{
  "n_head": 2,
  "n_kv_head": 2,
  "norm_place": "pre",
  "optimizer": "muon_variant",
  "lr": 0.00659,
  "warmup_steps": 200,
  "schedule": "wsd",
  "seq_len": 2048
}
Each number is 128 + 24 x the weight over its row's rms, rounded and kept within 0 to 255. Layers, rows and columns count from 0. Numbers have three digits each. The size before them is the row's rms in percent of the matrix's.

# layer 2 MLP down (transposed), 640x160, rms 0.0435, rows 220-306, columns 80-159
091:092157117172119138177125143135139208124141130157139105130113096119127104114124164127126147134103130140099105103133099114115132129109136110100119109134142094071150099169107094108129162125131142166141142171090095121160132123119129112163124110
098:111113108152113127126109101141134119156111148114144120135132153082111093141146124117117153173120112123099114140150137092121177119096084112101182137139135118153141162122100102116091147096135147095118069125140121096153145151142119148114125100
105:167162135104112107124108131114138147123171114136125094117111155117064146133125168102132085134097113099099087137120101173100104166140127114168119109123123130107143114143127145159129125137120145144084146102150146109137191082144132137104152124
086:126106155121120151137179134098103124154135139122165115109130154093163134153146096125182127097092134160148124117124112134113081130157143143102145100158170100123130084097113129131138098155126113144187136171123139146103182124106156092120109153
106:148085119112138148096162105120112081078134121109112134082149089139124120130097140105113136127136090110187130132132130104142159110150118129143111114142106146138092151126180168124113124125149125182143143086118080106134108130134156103132126120
088:097129152118163115124119093095135124138125106121121169103099091131149127132157127118148091098141095092141157120144138110139150146134142097116109163148112114123133139175082146133132140142118158116106112125115129106099176106092130141165159121
099:117118149107158079133130128138078161085123138125148121163093080148063169100142156150084100132134167141117103111099179152128108156105129166157113139127127119157122119155091141149080099154133155107132134133093094105140107135134136128116133109
109:127162129057151150079084105089114098164148139141148145148180125089159119140153144102157123136136134111145116137129135142124181146137169140147186154136167125075119115122126112104132166136134115172152135097096110168147158112098118138114155139
098:151143141144138144157111084074129180138145086108109168110115083133160124105093110101133143088130126140103095128131141094148191124124114154127160150140112131114134132112093118132128144140117144135105131114130153122148142108170137142120111122
080:103100123128136162095173157155109161138138109133148132112142121128177122148127113112093115135133117088116098084136098192152149147134128116143112146122116128109114106118151094115083127151077121105121101144132078144144115112110090121111122136
083:125147132111135121122127137143141137081102121139156106142133111128107096163116168123143125156106125122139164193130126124200141091126158113054131116128119132115148085114126105159129129137165102144115109171085100115111176141162090107105105119
093:136131149121118153117142185162124118111161114062166117099110150087079120118165144127137146143103120125182119110116168159109113094143157113135145165120150111082113093136133067153103148117057114147111132125128150139139152108144112134106093114
103:151160128092161124104126117134107162105125156122146083139098137122110121133127091082153165112150162117124113130120097098126107101161116128124177121159131118141155087110129153129170163145157125143102166132132142129158115141123120115094136119
112:077100099181105164113115122118138119122161204097129097113157118134103127135103128132126142110101112146143093121126194143128141134107111140157105137134156144127077075156158151132091161136102172136181126119124115118132107163144120136133115085
095:120137113125108123110080105119134145081122143131122135098125131105095159136149086113131178160156138166180159133122113162086144150125109117087135109147169108070136135115136127126155141141139104132096153121141139129104141110110096144167142097
100:122105137126145111091141100139114129168135138096083123126113138141118145144118090121182147112117120159108150114169116128128152134132127058089120133113112142094147115103092125107133142142099116130087135151148099167137140188140111140111123121
110:109129127131126083121134106106112110139102143146084089128094116170152148119162106062106113092158157126132140133147102144139124093144089145115125120144148149165122113071130133163114119117104168101145129142139117118151149115121152142119133157
094:103155142119151147134095150145118109095137111150095121132138095125143132148130106131142077104088076160144111149158164113130119142116109152060176135117154151128125101074142122115168131135152117115089129116160135090156179132129125120113111158
106:135115150144127110171121098137110125136124114174150138102099187155108092123114163135141160084139149134095141090141130148118116101126140120136159133151155098097126125069080110117093145103144108113152093145125147144138130122136131079115145155
098:123108152102149156182098143109141182136153066120125111137159122157107133155137144154080129114116149124115140159124147106144133141134136130119146122100112113079115078104139144121135137134115132090119168109165147147122134146092156149123128100
095:114158106131106124121134170143110151095146123184143147143103121100150102110134129109159144119131123118112142092137132132120150164137160133111146126131108165151142099154130138068112154090154131130108169122178117156149172132121128111131121051
088:127197094156149152138108111117130120099126137129140104118123168127149157124128095142120106169165151108119142118079144120122131107131102154180129115094123108150112096098113147111132141097092158138133136104138165159106094094112173108181103102
092:113134132094165118135123097096106126112123145104160149093108147114098149125166111170155132110132159132149111116119124114133112164143141133159143104187116076138162101102147120125051121157135095132100104111115141129138140123179103143116106110
105:111138139099138119109112117174128113154099094134152162138098103128145120157134140093176121102134099124119141104121102173117146092095135105141149152136136081127136097123114136130169155103151108174102097139123145100091170133116128093144137145
134:140100140134120111113119146124169158109121090129121123108083081129105143166088107125123129127070123184082126138149132104122159147114133172102165121092108157182145128126176121162091119098173137126141161176134117143168148121105130146125137131
104:124112152129112130147103141118180145129072146125163109147139094139174147162143137120102101146114125118101076118128164135156114118106126146147122152122172134116120099122172149136127148123083100110131119105091141098120133120131108085077142092
122:107161111102095149160119145114095144097128119136122125138161135092117139169126103146115131156149131179166151092103109070121105147133094103146123131107118130138131130092130130115115157112179129148161157160114137148132145103168115108131127117
093:105149121132151131154145134181101132107128143109165128182102140166110136130150109128137139091087126127148116145124069148120154119096120126127156165111169108160181081124129155099145118108089126154128092124093098113118146123117143147089128118
102:115193158128168109109090126108144151104116145143116125132114125103159109103142110188106174113114174083165106143149097113122164087106162117114122146131066137066149154146144131103112154119179159139127106128138167148137167140141144119140129120
126:098100125132123125124091148142130140186114199148159122153110108128108094111128142143113126099128141121134105192130112139120136102145160170138115070125100109115147086131136128118178102116148142119141139096126119156124104152175115119102112107
104:133135146103151089163178131111148160107152134133144074139122174111103136143124170098116119124119103144137137104132111098086121108136165147144111145123151144135089129108124134153095157107156165143184102144120138145132126121143115129157091130
098:171104111184145094113074098149127119109161085108102173153110111158135121148102116144119132123145136126119116134109130165147127143099161158097128134154125113130132146157100181133123166105142147123127165130164147132085134109120116105108171149
117:141103109119077155072101164172117099183096136132132160096144120123113138133109194123147154121124119098148106146131135129163095152127135129102122152155145111075085153140148109076131157111082138152106097168172150151093134160157182137114116114
088:157152115140121147104118099144168106129129099129143135113128142128077128136131105134153115138112113130118140135141138156112162148088133128102116085164133102124081105118125115130112131118119159171144201088156107126120167145119112124176105088
092:094123143134041099139090126147135097104156160129144154102101127173130129150134121101135168138116113111164105163165109128112077131113137143171155127141125123105112146105119139130107119103143124131180110108134094153117083126143167130131137119
121:132147127162114122126132136142101142139086109103164172122087090162147123123153112140156114112126106124151117122125070137109100103109118110124156140140119156114138124125122098185137127108135138141099115148160124146120125085130153133097105114
100:147160111111101114126174105151138147172133143129141121116140136060139090108141150152150167124099128152107094150110127121131115083169117088137131173099094151164127149150083134141124135141136132111095066120112119124142132149096101079127131164
101:130101102143096153085125093105088128101109133071137127163159124115121143175116162074113153129114137098159102128125126137102144123130137149125132153150189133125129131134165123091129116159155137118132149148137048122120104127174108105131150130
032:104097148126104126147192085081111156136107128151136120122137137141110102083126136130145188100134151129126096114134119121125127159125126138100090134131099117132138148147174154089176105130152119140125124156128129123105126103155143108096138136
100:160112125101162105139134123135145130099136108143106107096127126167119065153115128114182116109111085139131097107163117116136132134121101113127130121120179069136167098132122131126153118118125115079117149119169116117165122167107098139091128136
104:121110148159081147101122116148139113123103116139145132148149136144107145137134162113124130059182094137134123131125138110104101079086122131108166140121124141131124137152137125138135130136091142085127143148093153158123067148103115151131118127
092:162149104138111125139146162160103165089149148118117082085114108145110122132150148127139104122122109120151151119144147139151141137115146145138127095113127150116171118156173154135117132134171106151136162087094184079131138131138113102087144173
081:118161078115091150143086120108139141098117125088127154129166137138146156141132137136165192127098100158133099131154156089113126129110147117114118114175134124147096079120143127140126124133054123138125122113105148108138129117137120164099113147
096:133137125103104097117093120149142107170124123119146139153161141157090150131165125105114130122132160108113100118158134131073125063157111136176131154106133105110117135120139141145128116122125092138122109168153148111159125124145139108115122124
106:116139153120097146097102129133158114126144157148125099065115107156106144133105120117119103135149123103085135165093151119183144106128128177148127121138109105127093079155125108151112137112140147146097089117136105148110123145200130095178093093
117:125182101140128085146156123137113158162071126108121148091130123116112113166156115105124140160150126135168154127097097128151110097139147144157129133137143078111129130138144092105082129118109146173144128109139114130132155109112143134103073108
099:108121151119098141086079130121125113090140136135176158114159116160101101113138146150121160121129149133147144103121128113131155154103142109106153153132133127110107162114155100112127135152101067142136126097119132106106086146150080125192155110
088:110158092148118121145085111149123143097132170149172179092136144105140121097131130145113117136108116124146160094170145125147164140122144120109148111167106145095153150114131130159115152143138085122142130129105103173129108145117142119126132153
085:087116161113143112121138113141172120082124128140102092129142143098106137184125155120175135120135100155083136174130124157124122163122119129126128103150127141114126134132142129148127188152089141122116157109122096151106100160099126137102107137
125:140152105128118113127095097109137102124148136172167090122097094128103145118128171120086168088139195111150179116100129102142150132140100135155127160133133158136167158168166108117146130106116129096110100108100147123080146127153148123130109133
105:161095121118105170135091124096129143121111133123169137125165135156176112165095080129126154169099121116123160109083160148147088117093113115116150153154133165112142114141107120111127141187116110111110125114159130137126177131132107117154129091
109:129095125146102173104116169133144099119157149160154106102123154082107119124116159113146096140102118135109142133127149139145147120129155117154088168144102096173156118156120131151161127152110090115136154088136170091128104118144139152124110130
120:160102117096149125094116091123083148135090153107140102159149171101108150147108110137144138149134104180129113110099135139147109165127134109139112127088109153139128149104126130088122185171113145101127123189165125119147176159156132130123094113
106:115142175111104102141138149114150138123156138109139090138139151132150141111112103096130103138106109131153135103169117137137115140171115129101123175114131111161123066098110148101084132134100137113134118143141130122107102123075145181128113157
105:134133163155116135126134104136112071125086166150103097133121112141147168074168127134134133057132135129101135161130123176142139103096145163117165140114163128111105128142123120122119138157148180089143086127135139123118124131145114124109148096
106:089102156145153140120113135121142162097137100097147140142126115118140095128129084128130175149176128132102145101136110110110157135125124114120128101114157136111144133179123173121116145093128152142063191127133120105151116093106096102112111128
123:114137153060150158104131114117129126124090127154167142139144110114166112097124123138145130143091122132093181147131085129142110131111135120107116140147111170140127102157116126114134122118116145153096111113126111155102171111086134093147156152
113:171130093171140143165140120131111100120136124151115144116122163155127146141113173122079128139131075134148112150106143142144091111171138147151158135103168104136129115137142097097140135087130139155146132109108126108111144151119156125119108129
105:161122096107109121139107145102113125142069096097136174125134103155163150120150117142103138130135105121139157101091147162144118116135150137165112140164159145136081165126156144121068140106118122136127130101107112115136130130107105133138126119
111:131122115133119171129138139095128163152110106094182113157119126106145106150132157130144128101126168138104116157109110092132140130121111138116142162128137189132145116138130084082106161144150128122114135126094131128173170141121079122144125103
084:138156115115129143102160103083141123138146114153112170154114145120160092119123159167094149088124129092120138101119121109128130096141127169123148137129133114088125129120153163140175135105132138089137122088136124103117127167095095108083118128
114:064141115134175112147107138138097119120111148142130115146116139184125154150147072118107109129115093151138094143121119109156120103137108154134067175095110100124087146159164132135119122084159147123116118126130134131126075127159143120122116116
092:101137144110134121154115095125135102117102167131119122157118124104112130152151135181136145170089131125129087161153122150143149144119113082142136125175101126105152172134142098112096158113134174165095095132142166148089157138148137122097106098
114:098134151112138105159117131113129127158126158109112171142091162131098099125114107101146157094176126149128162124145147130106096138145091120166143139140163098118161124120135163126146076128104100138146132127112091161142154112157124145154142112
092:133140126146085131066152101087092094158127149084123127126108147156152140155140142138167124108149150180146101124116144131159135090148114108084113098089125147105158142150108159151125160133103127146122135137154144133107132143117123114112084111
102:136145126135177168100093119184120136099167161116126114161103118130167097103134155138161171118128153118145138126108137104114158107145177150103138145180108093094139145109156158184154112102122108117131102132127148104134131130093136115102144109
082:127170123134113133108121117131122144116125116113149116115144123175174062100134131137105104117080151129159093096128128131127130156124133162142139098174126134095148107193143144095126088095161108136131128088091156129087138119139103121122151121
094:103147159077134133162111149103147121160134140101147151141108172152161135092132140081139172124122121119169151143141120082140122107113118137079172163091132120162143121124163157097135091113125060128126119145150119090138122139127125148141176117
092:158113162109127105131097161126110133114108130118106166149130125133109105114124129092115160112118149075145102087145140152170163118128126099145147183158134120078086187132125071143128158166180153121104132141147137157116173147167151105113157136
097:121151136115128128152119097172139078116119108097117155135111060121104131118159142132146151133138114111135114140137142118137107165117130098157108160134093154123112112135139109121167142137071109106102164176124107135114114149131172155115113124
096:094111144113096124129109076100121188128137143153125163098145129072096182169121078105133095132106138114160134116146128147151095156126174141097140107130121120137152095146171135133149111127088137129121092165104153131165117154101153122119125130
105:126116164103121144127113102171108120151143138134178090148155156134142146106132141139166100103126130129127161101168083090147129118110133117094119163129133161165098123141136150111116111129104113145133133113101164099138122130136091120112122102
100:157151141072109136127144102102124125114122119107096089134134134126113131114143075118126142141160119194126114098128123124149121155120189142107150141168137115118146143125136121099163107114199109126127153146110140129130071138115122115150134110
089:131132095131164136140117084111130104142147112135087098094136105115165159132079104134104129143099129141103111119115157122157108130168147136132159142155098100152140095126150089140134150143119078157093134177101116125148103120179085103135141103
093:113144080118122120123135167127095133126108135120135181151129142166136116132097094120104146089130165105124154111088102120138141096129146125117162138152117116141142082105145109131158159173114130096153146130138140144117173107145118104202110109
093:079123148110129080094094149173145122117119124151073141072130154173137135110128098109132123114123132127095121156145090141109125133093146091105108122158156116112113152114154093133093125110116117124152139122123124183164147121119143085144147140
097:126159131119157112140136104179156120168117109120122114091135088156115103125128119101089136122104120113117112083124091130144165151128125128117118148104123119090133123122115115097138099123141128138105132081102132124116140120199135138151119125
096:135150092120128147117134109134144119148118139106132175158107084111113138129109129152060097142103164084126108162153110113154096116086130143133147101176142150159126108094133111162084123099148111101111107081092140143184159124114119143178121151
087:150161081106136117086119109127115131149122137143080079116111115116149140118123108143149163138127120077093131117139121119137156137148104135145110145151121128180175151159156133138121114106150148106176178096118125123125110121122131185142138130
115:146149172126104142119096171101119116102108107117083096110133131126152093109119129156100131127148123101136114129193113125128173130165122074121127147160127109136122172119136129156190171127123131102141160112137116158150129163155112140085154130
089:148070096144101057108095166168112154136137136117145132081186173111113118086111071168076128121143103138132102139110141156151152124110139121156160097170119133157137126072116127121139132125127104113141107095135124116164126127123132138157128115
107:084129123123140113138131148152171136135078135157128120156157097139169161095131114096143139137151134112056117159125109108131154147156147171111131148123119117122141141116155121132125139126129137133106089128067156140112103125086144090118109100
099:133096163081137112145125117164087166126100084124120107125147142117112161138133141129134112119118129139121120138090120092151175148124130185114114129138121153140094110071098092136132141120098139112068093119139131125094153129082167107163119112
093:139106095122119116081100123136162121157113123107137124132136107094130148116131184122166175108095127141164137147092090106125117137117131159156110162098103141113148108123124166084159130116113132149135147166079123129079160147112137131100139149
083:165121114120131106101120106078063104123129079109165119120140125157116152115110125123158174145155113098122092168146123125161138157167121124153153148123155113110074105151107146152094101132180116132135143121096143118123157170094122136115144117
097:141151106146144117107100116140105135117126104124129152158125115168138161136124051112148117133170097148134129139133153155130116092113173117123105119137112147159125097126134109139149085073137129101124121136093140098110137166104154157109102178
097:134119094143114110134132144101151119184102107120102127144177173106120112126117094090163107130102167099149111106137135130112130152093140156116133112099149121087126125098150156127098123186145132189150112124154113158139109110133146154119110134
# layer 2 MLP up, 640x160, rms 0.125, rows 221-306, columns 80-159
096:089089157125162146083112135145137087069147124109090115076146165095091100093110089121121109091139098140114095145144158114136100146096125121170171141124124135157138129151151110133175158102095139127111133087155136101072136135121114148175099145
107:164125178145156144109135116133127129096130101146081086098132103145125154099137150109121130128138153097071158094057116154114081161139098150137138103136120140072138146142188149131168102093137159160109098104130114096111130109168129143126120114
094:131126109136111143085114137134180106114096131112074160096160116146202134153162111137140069158125173132142117089166111125116104108127144128111159128180111114118116131174159145135168138136100127106141135125115123127114127156129120135138146120
099:149098122113128084103117111116110149117117098154116158144136102140108159166130113149090113142130109150128080172114140179178128132096164115116130154177131156143123166131111133122101125117109100147131137121099087077132123127149101133118127150
098:145090150120118151105084131130130104106097129128163057135138133128170135092113125106129132126124129132160138127142113101117137142122128107144138137170147125090111121130133149105127114165137108162114115137140141152113147139150113183103131136
103:135086114114104082086082107133135125091136152119145121142111144153089158128119100127125081148097161125126143106110151105155143138111123126147125165134153096129142156132060105125108128136135146111114119105090126126133066158111147134110127113
103:135155110124123096118163167126102155162115089093107126151151136098093108106141149130078157178081113117131138151151123099112094130135132127114127090133201144173136120140131116126123126089130145105104081152128089115125138136140125122184107120
104:082119163132092117124153146143107126174113125131103139139108138126161107118151162096081130148139131150099113147100145121077158141133102105122122108150127136087123118104163112158155127100137094099110106097132174122132134133137145138144124162
089:116134126155163132122119109131146108104137126130136116072131124110129118151132132178150149133145068152106207136106172084134170122097149135148111136150109104149132140140146131109158147121098114131123147103124122150183156120141138081152140124
088:176125157128128120140146102092099150136124151075135131129116113120099146047144141123131139093118129141079124110127153125067130121134104131146151148159129109150126152102125121089121124126089143106096150126143145167166077142101157134142179133
095:166117103114128136193143118122104140131133119130138131111135123168180109129108143115096138121090131122137136122143125095132083201148105116097144130132123147136130143139163138170130119145137122103124102145139136094118149128124094084141131165
092:175107149113158167091135117108151140092120148162120087152102115150131129130115182083152147139157093153123144098162144153124109148157153077094145152161100122124134141146128134149127106128095136105068151141098121140155075119142119124146112127
107:112146089141159126129099134114117110108125161090146111069128170104094101105122097110103135104157187124087092097139144136161125142156084136125142161142104092140121154139141117136116125128109129131162144113198118116133134123138108103130063126
096:133117136096141111097124183110138131089117121136128135142131132117182137107105108108105089111148114152166128109120124132157159107123105113122164098101111112219113132133117090138137136103129154113070079119167162140085141120125176117077150186
097:095168139119138098116117137126144177160116096115106133176119138151147120138084088113107097150158147112129107109127115108138125106148108098141114128177127149152166117139108154135129152130101126154110155100088135081119131125148125144106135180
109:187119162117142135146108131123123114125146152123121102087084179092130096114152109110154122122135120132130105118147106135145134180157110128142102135125118144117109140098117132140151117151134140142175151105146127135145158091125107147111174158
090:113110120156122147101107120068132157115082098106145095144106157112177102138171114152146158102095151098140113084140101110114087136134133120130136113116150169121138145100146121098142141129131168137107126134122092178126114127136125100104155163
104:124111122112126127086162133116101126094146106102084084132137114134097084151107107094099131097113170136130127111119140119146174103125139116113139123136136152103105124139097126123115156133166143145153141120142093117162144136167172155154152094
106:120137077121129113118167144101142113140134130127117120126143139130152122157163112126079144134171140144114159129094136096099148152133134101125166125131137126125093136162139159130155131067089093140131142136141142108115142103104151126125166082
099:167136142172128120142158125148107108123129136163068136108116122129080114111146149114134152143156135109112159079126110152177145098139132110121124155158125132178155123137137149120182096105097115119083121136136087127104142124093095162131139088
082:127145119141120106121138094134111098120134128134155120119156139140112116113155141106121102162133131131191145099172145102123110120135159128084124107126160117086084125118095070143173096141128112149125135123160141090085123078144102122072084141
086:154127103151079154094140121133128131101135083115103117083152119132136121132152126124130081154116086158091145169136138111095110138128150139122123115114128067110097154145095128144146096164085152130108129104151108151117141150116142106142119176
100:157089161108134109101112176129142123147130151151130153116126152155128143170099133095144129105165135112103125123119151118117144119107147132146152138121081106147104130090097121147137127109143118114117126126133137127104128121116116093142165134
082:127176112105154131134141127132063105119143158121093120150158157120160087087153137150125096146184150072184115162098145135108140116125142079151094173152153086100096128147080121092154133117081116154123103094118136133098112138127153114158125124
102:116134137147084090179102146081116155101157162129135125123091136097103133147152146166080126170113136117137120127127147108150096145145109123097142145114125145131147120132101117146102130119097131161148135098175166107159141132148090067100110142
113:145117139127095086158140114101133135144121106151098133150074108105100173141149139147123117122143135119111171134131110106162109151113156095177169123127147146112142123152124175149105161124116113132100113109119130090156130143156137161166102091
096:168144157183111149087090140118117151136090148104096121113141145127131090157103153113112141063137076116121136092142105155106121115128155094124161166135088133154140084122099116126133155094125121133122134126127127137106143118145111114187111168
094:119096141102117121115173127093107156155155147155117166137135095157129174152126127091123131151093129169137109155135161153129093140130111107079067165141143125150102139130093140152110103084123094133118153131130071132135142123166122135130095150
110:082114084152173111124130127140113144132173132126147121105099118104104135112186161108112105125147154125117105127148093131115074120120121113119166117150117103146158143100176091094151129152164134124125110143097105120143167123118100094147123165
100:130122134125126140121106140140159104085140079173145154092112115174143144149161143115137154094186141122120115111150161107118150132159138132170145135122114130100124158121066155135128128133147125134114099124085095141096158124114130133088170127
108:138071113138106114106118128106142085115092118151166138124115163100150123115104116156162128136152112106088153107098141136150127076101143110145111094092136107143121122146120172141175147122106154118123105098151141064134147153122121108139141139
106:111166140140124113133116127149142122112131123116118128145125157124159097088128098095123140112105142148190146146121127105145120138117137130143139133130095109089151160151115130166118103036152132111140175116115128110138151154117140068094191129
089:151150155123104090162151079130145082089127157098130125177122117144153122116132136093143112115120141101145115078168109117114150145104136114155168114107120112176132158083156158071110100133148118165092080113167105138142148178103111124130163140
093:152113122154158082072158143108094146156175165128080113127070174148114145122097122132190143160125144136142119111136122169137142104116119162132138125125129093095143174142124102125124090130122097080148119112118114121111139166165118110131132126
113:144159092107158082103112104111140166112090133139110114119123108152115167078159142098113171119134120089165110152132141120172173144121159134142150117174139102122123119127152106156152088103128123109126164108104095124075121100146112119180159152
104:108138124108096119150133136093125141129116095127122136129148130151126106149173139162131108151144092117104115143157141149112129148132141137096097126101108123104139152119148161148114116109104158100134109143188158127078092083106114150079111089
104:125149139130161126122124133149119083150090128175116096118143102148125138132133136160131099093121103143135147131088138130131125125142127156124183126134122112083141141119134167154118167103147150125141108141141120123129072118105148054117121154
025:093120104171131136116114093149120127126120105125102160145138146114110135132106136146131101143139090116098098117109101140155138117146134076101127151113111139153109148136110130143154142129130114119134108102112089123109112103174110160183140181
099:139096093131127144107103123091114114123179122105125114112122100118103164109123125111152182096097144099155139127116145111206103126131191134154157149108146160112141109151177131111110145090159157124071151126108064091157129130134127162118096157
105:094119098147156111119131119079156117049114120159115143130106114135113198052123135168130165125114175106148092131143110133141139108175117143115095112130145129121128115108134121102124118195121136130115110115150111117173121173112087088112145116
095:137143168094132154149149103081121112133138107133125096160121156113123087154125165153096122128149153161122165075099126134128151150138126107124116120176166152123145108101097139096142140122069130090105104146095091125121162126161119091149160103
090:113106123126137083094156129161136059154105142159162117137089154115119162103150173145139142135128147070139148149135146113118167170131126104103125102084160135091149145170096105100112154165138123152147130171149109139125087089139137120109120148
093:100087134137120116148088152161108101114154122147117154137133111077092182108153115126124139124084135153143122154138094089132159086159122135124142097095135133144094090119189129095126143162165125119145112121119113135131111119094092149133143127
099:084122140155153130150086124104141136147120176096121165137159162086095077132132137145121124145158163136096101100133092165120167130140093124120142104100131146152148122115079130108156107103099104132094125144102103111141158125112156151106112129
116:140134145086133141148093108149085143111127107126117124134150120115169146160140143137100108109149159096143118171119168100147121152140109126093174132080103142150164113124089124079137148118135108108184113114057133089136141153112127124113125106
095:150155097171169135103163113127147101121154071120084109118083124162107109119135149098169150085122105110049162121139121107145112129163146132170107118103156107110123124141082109095147147126154116103128141135130108165093106085123181131133080144
096:160138079143113167169154125092126159109181123100099092102178144087144076109130119122101127139131163157115130088143120084162149114131130161146087145060122125152167115156137093147154101110145117125154122154087112130129129122128116113138129110
089:120118143149088107107084157101194118087094167144133120118131161143124104115103147139173154096058103111155141108119131113100123117128128113152145127116144128103150130134117113089098133094163131109138114109132161097102143142164123107095128137
114:128181092113134084123123117145117139122094105150106103107110123154164164131140157087145150110106098118132163126153104153125108122122108151115149153146098122109142163104156106151123140116133107118117164134142159142115147119100173155100161095
105:133132102131143129107139192134096140118141134121109133087133112171123151111150139117088136115145134137157104107094160134067152102145092111112117137125134110124155108145137166145138128107147128150135138091166096082151123145123118104089102140
097:128132144132158156134133122154122128119120090146115111133140140165125136125141097088128143083140155087125138095139106152105149137126119118161145132146127125139113118154099080158160121122113163103090101104122110105170159126113152132137141175
116:150158152143125115171117120080129104144121118132122122120174161117107102128103129134103137141094160153129118121097136098130101151139104130116115087155162146109137097099125111121142154140126153120153120107175106098121119120105122107132082122
107:104177103139117116137135134108103117148127135127133124072109141141149159143110175078144095173127125128120141164157105108148099170127108095119120114192109125107169139130167078110130148106124127084095105125153121101126130110104147109132144086
103:120141140137110110130102142117140153098121126074124157126156110151142161107162148138127155125125139130161099110157148112117075114163117106145144148143082123128147140129156116143130149102157104123154140166145153108109160123132144100149133126
116:109124106125172120117139112136099143099097130136135127117092093132111108142105089125165104105084148129129141151097119080181107127137139096093125162167133155075132101133114183086136140106154134121129137131137117120175115116138158112170143119
118:140158117108134138102101154136171131136117105148134156123081102116117177112167113150153136118098139121099111110173178119108081141152142088120110165131112153120116146109127142146152117091117132110138133135089106135143161127139061090126161117
109:136132126155159117090174113155135124118111104121084136123121156076163132121171114095145125119120155115119115128109120116182145146150129153106178075184123107089128161117116118156126121100151074120165094096151108148116146135115160142106131134
102:159113141125136148140130102145124146115144098152136130124144137099122127109120154090114141131144156102107122133113101103160117133165183137125151101195123132096150150092115105143154097087119139097132101116135117152089186143120132124142117130
104:153101159110173115152143122145122141078126134114130116107090127146095149090145140140152075165152112141140134107130172130089084166142148128136148137131133107097121121135118148163125131131132102149084103075147131116129074155151174149100145137
089:109111146150154110157122185114130122143181107131108125146102165099143101121150093134087126139154132130110112096112137116106128119099117099124107107092115085147147099128155102138149158109141109116151153079152128097145112099106113123106138109
106:143108134165144096163071133128120145105125086156119100133107113131124162139144119141109103145099136103179120112167120103124088143143148152148134155137135179151126146109089165133112131102141173126078087087143110117108136111158119131149131156
093:137153175098147125089110141119124157121134146127164163135142164076133107130124163120112135136154115142101129150182095144099134134153125113121098125098081110165135132117172146113094080118123142090107106137100073144112122109060127137125108175
100:099076124141129166121159161129142166162131128136110119082152093162143140107120147098100141127131175104144098102125130120125106096130129111109078106123118158150172133146104106164157169140150117147139132122123153099113140149149138111157138131
096:156156133157120083165121096116162130113112092174080131193093130136109147136110103129125117113131158090120141139145099118131131119136106120168123118147126111104127121116146143114094084129144152136152152111161140089146143084117120129146131129
101:126128139102083114144144138076128112124137132127144125101119147142095133167113073142095125124110162145150156119151075152141097130112074104099114107137126132104141146079131168154139142102116140156134100116172110159112152114136165179145151127
093:142138118136134105137068159124136142143122137160151114138131137136095162119150161125096100146142116063145158153131148114177139140134106104106159145121125099144078113124114159146079119157068085103125128107126071152141131123129123104113087142
103:123121122113149134100134144130105136156175138170135137147152110108071097113152121150125132159143135077074135123081096118159102141123136162122042104150159121146169125129104115139130097135112162105133129121138099148112106155160105132152121149
097:152072095118090166154142165102110115122094120138118080127110121110154103123125144142144094096177119120165107122092132082097126131143139110122083143121097103154162148154137121125139128146110180115139121108130110113131113086145123125150141154
097:094177095111147138169121103107123147108130103098154088181098153110139142097107181108128102109137112109148147123159086138116149102134134120147163120158110132089126129131121116125129137164163145112119071134130164169086162128156141115117152109
095:156095170102088124145105148161164165117135117151114108101116105081073116121125149145145154139127109130135123153162107116119138113165140153114089167139131156160123132186094175136136073146075148092128116136116161105145172135139156135152094131
106:101110140110162144141147147106123101104115130157133138072144160104092129099121092136108118165115145121138169114100107146131112083148149138099100106137135063172173166139098117154090175128155127106113171163102134098164145160181125132130119155
101:135141082187172128160153161125110084170118131137097142062098158117167160126101141138163113143140113162092168136126108105151124132129122113099100108114159117118148096123143163122144110149132106099116148116122159146136131128146089154136156110
084:136143159105156153115111123149097099094126115143122143164124158129116123111126136072141099136117140115169112122134140128127149103127133150156106123137170091102094145161141125125155106127136126093144108087142193160099104104090191132102157138
094:138093125122116101105148132116099120126145095157143098108110113123108176088121149160138116162131136118161116127124118070104135172076085112148117157103152113123112185169134134135160103146135119130124136147156140135149105140098096096104148151
092:164133160106109146090093142071081139113095162128138100148116127172127119165091117160144160113111131149135149121122151161153167155131131103107102115120128153165128126135106101117110148150124150076159107109113116108100136147126098102142158096
097:123143108150117116115133105092117131122131108103098125094157121156126110097152117088144139161105119142115177106108138116091117161091113136114098140156130091117156136074148087115096128136165134126142110135130111137101108145133144108098150172
096:130145094158112126127136103140132101115114124128095146146146094151152128115100144134118163112079147106140132168135090144126122128120114108149131174140149125132137118152152128139091116106140101146103114081132100152172117101074133156141085147
093:130128124100153106159107127098080067100138129156133141131095114104125163114135132124119149141091123122137124143136155103187175165115122112184125128109135138130124145132159144133100128139149161150121122115096128105102135130136082132088134136
113:132168159098151144166123138115136117108125136147100128054133160109107149130142149138095106135181138157093136121135126089145113143120141116125112114128180172127071150104082177120144151133159088101133151114056171122108152135116110134127119142
089:132118156090096100096142149092109112165150142183142093167153127126119148106146133154124122139102157134142116149143117129126147141120108096117158128148136166069165134150114117151164136127168095132187107166076102107128073109136108124131115135
103:140135134157100135141151147108117120165105192148120141125137165127159137141169093138143155106091111137158180128163129108119152149149138159138070129140139103105134131128121114148123111176114125131107129100102113141106119118167126117100135100
101:124189131143148153093111179121131101112135131154147110145116133153112137095122110119110163108112119080163108087136139152128142136162148124131160159141108104136128115180140145145159128125105118081108150127089091104095096100117114102136078095
091:112170132100120112083094117117095128143147143150108130136129138157117092105151131128125123110138101137134125146118149117116103157145135121125187126101143152161118127115128169109113161094137073154112144151125142094083138108159200110157100086
091:127145100166163126127104082140157125119093146152110118115111134182102146140176154105138090097090161133144137145140145128073108118139114164139111112150128156090154122121126109125182152167130139132136100133129116100123106123129121134129132110
091:066117129150111067147099143089111125128119140134147092137146151074095123133149127137133124143166094113102139136096141128122151122111118117121110136106081164088146140133144117150125149107111080159132156080096150128115166131118159129147181119
097:098122159066130138125182146154118136182150161165133120106159096115160111107097166123146125132109101108127163158103100102119118115166083138120111134149188085118153153144140134134125133094109135105134134108107120149154140115151133148139157131